Weights of a small GPT-style language model, trained from scratch on English Wikipedia.
Size: 19 layers, width 192, 4 heads of 64 (2 for keys and values), MLP 512 SwiGLU, vocabulary 563.
Architecture: rotary positions, no biases in attention or MLP, untied embeddings.
Training: 201M tokens, 12788 steps.
Each number is 128 + 32 x the weight over its row's rms, rounded and kept within 0 to 255. Layers, rows and columns count from 0. Numbers have three digits each. The size before them is the row's rms in percent of the matrix's.

# gate: layer 11 MLP gate, 512x192, rms 0.0921, rows 315-324, columns 0-95
# up: layer 11 MLP up, 512x192, rms 0.0924, rows 315-323, columns 0-95
# down: layer 11 MLP down (transposed), 512x192, rms 0.0308, rows 315-323, columns 0-95
gate315 096:148122106156140102168136118114127127064118164150144173133140161050048093179103104129134141108182111151082126106091102196172052104053073097105136085131154137082094098098079170075084151093100144130153108156118076106099112130085143135141130148120147097115137111105137124155145101087097120116
up315 096:194134159136161176097119175129146158126090145149161160121109152114124127160107176164108119117087139098089064141086118127147122150101147123119067127122182157075117171134190169182117095133119124061087138130118134120118094089101158121105085093083150101174120069114099114138185183124102084169
down315 098:152145127117163125143138113101119122107155114106170092096062135100101115130127076091094151099113153130100073129170158127115192108132151122163109089190084159192128145181101151136185159115094123141102091147133107130123158202068142147114123153121143084061113142078130117169160118109098129099
gate316 100:095059070104046065148126072123115066103137105182059121131132117120124107099146133109152125091141171124145150083083151116117159129136103160105179111153175130118064140151124113102143129116132075141103107087143108128156166102087154159087150165088107067142111177075158165156123154127089139138
up316 100:121094118091091151088199143152133162099147136101096111169188136109137112093099130104141115127103046143109087145130107120161151137077110064145109188115137110154147128058095148157118129154099207163118064091113084112152095112125126110150143089193114116069099237168134118151104177169198108121
down316 099:116160139129133140145132109123143184138123121111106176184067134151118147132154121106135147149171101122073100101138141174124105128142121118132118154153091138134127089182226109159120112104134148122104128146133120124076145083070117155107140145077169110210100055161051140111123046103043108111
gate317 101:142105132068155185127096114128142104087124117182126111106136136053164163135128130127115174156170060120159133093113145091110167150195170098104094122164079120121112150127130142149080122121102181137057141174148142124070165181116146146152104089150118121134106129159114107119115064057125149132
up317 098:177116106176131149139171103118110096122174122167156155127111076122147113131096090169138195136152072160154186187130130106162103070117155137113112156102169154159125116105079083132123187173132076143141113054089119082164118134139140134130175190071138117163121117131127115143187133105147188122
down317 099:155106168091174102173087131133145114166085138118175138172137078094093077189149090198145141128158139119118144158080162078072156110160126171159121195124132143168118171122164094152102185107129097114149080100118164105138132140127146138158167156134160092101134139201109171154098113161101138122
gate318 093:185108076124149117146082111150111120133127171112110105100091093115159102140097149109163160105125123096126165061166090138179183181103113151216200106162115144145170153146167113150137073135121074163112099158144136061194100125145165120196143176157129110085145138122172159105139155113118069143
up318 097:159122099133143130094128116174148136137083103167155105142121154067100094141127095133116149138148102099168113111106107148123172131177120104101098123137063182118147116163113116148107140063110105124136160112106136147138096147148114151123184143120136142090110113158123121088089100131123140079
down318 100:146147128159138113172128112125070174182194143121166116146196130109145135120130119100191171150079128131201233109154085100161144113158120170173129145117097143140123139190054129108245179135134114194131172125105110152161114123112131126100150123139097081102127059048247180138081152118108120105
gate319 104:107057087062098139121122129147164140065141126171110120096180146111093106166154118165128116094131164107151056130165168084109124147170154208150185185123135147096156118142125059096088143107188098090159128138137118074126113157157109087098118135091135122102132081186129129113117155119134151147
up319 103:116126112181105100110112141123123190185127200107139098172054113085103142125132097147088138186139100125148165119131102153204102071108121117069094142124122097150107134134076156126117159134166133169088157141188150158115133100106102018109121138091142098114120117179135146104177175158116101144
down319 099:056084146145086155106125091157125113119157125123140115125127116187102113128164171160144140104173152125077109122141119087127086131104129205099133123085102105136121157141152107166194128169134132110139152147144094177065151182143166168071101118156155123167134109155097135138095083091174098157
gate320 100:132136138123125139167127171144107137138170122206085110079164179132117156100132155095121106123124084084120146060073110156168145168111095137147132164077162131118175073127109148140165137136118103124132148104070160177136183103097136084103066033107152137124089113050102074145143129140089100118
up320 097:105128111161154140151166095097158184077052091148158126119061081151109111147104144138118106145139076085170099199141106102109175120126157061126125151150112195128112157105088091153080164147143125045192156136169158090147128107085135146098089143138090209174201136136132136100120170195167147091
down320 100:124086131117114122126117113154145093166114101124187175110075136165065138107115102164018116121094106065107115120117183101147161152091175178108118177131141126154155147117068171099067172149101176147183138160076137183088167101084140120165125147099173119151108114152151138067091139134113133066
gate321 100:166122123109163130096132171157102148124140138090136133089113116099133110067112174119033162098142126109147117097137134162111138134141080108124111210163153141118186167173152149192089108147159131092116192146141119142058150136154150124137117107128136102194135138101164184131038074062136099192
up321 110:139153159165120128176166155062175105183154107104101169121117107125160131125102113109078131088110170106094127169103107152148106108113112135150094090119131129097141151201091073124115065143109114112140125134067107098128118097088139135098128129083164160187082082158143120132118122163142114168
down321 107:135180147167132123180137160137121173120120150130124179135122117188152096116187120107139196145130127141113087132157157158113120153174168121115092149117135165119130104094108100104130204106127107089090097104101162110152093119094131152148127140094166190124150117136110077141132145102105157227
gate322 099:123159111100054108120110143110078161095109117158169091136175176071107110116158174131139075185120154118151126145146120149178140121142165130155162081164137189044100173129157079174121122132117132109087143152126120126088116104152139134154101151116103105083106118138165150116119149123159145081
up322 096:202092177091137076114146154129118097113124119072094095188126129187108118133144146157101212116177153057097095120169154140178144186052107141123117132132120153113137156168106099137171101129170061165162103130185132108133149113133118110127108086117100138131096115106129126113124133133139097184
down322 098:149120134108105160115145139078140090131149108154179118130132134143079126160091068118158090032141177213076120140137136108086141109179116063139102120090090213154115131109191162158130175109095099130130122155139148145149205165179109158111154105096167160178074156109136135148175185174143129133
gate323 103:119145140117121209133179163077140132140125197166121189147103148108125168142124161105090121172151113190109204126114186131142132160163168136139119105107098148091198107147129122083175169151121138121199143134113090109186173093122172163117137110112116096112154080120091144121143125118092132087
up323 101:058100082212148143113146117177163148157146143119167124136128184158153151082158165145074100171114143133117074148137150133123121162072142115117131162112095171134166131091090186120215152146145083134129148114147077060172173107143112182080177110095149123170114107237165149189122147146110148131
down323 101:214135155081165168089190162093112138139111110110129196103099123121119124127115141153098143141090169111150096185110091157090120106139111127123140101121209117081138137173130079115155171074092145177167122151134124179108067136150128113109116143066201161159086061092163117192105152196075145142
gate324 111:110166148156073111161162138151134118145052145121132133113132150188065127120143079075116089136107113158117138178130104131070184107157112096099160122177140093196154173101166219194087124126207078128109121152176149161122119167131144127126150072138096144155116074155117133158156143218144114110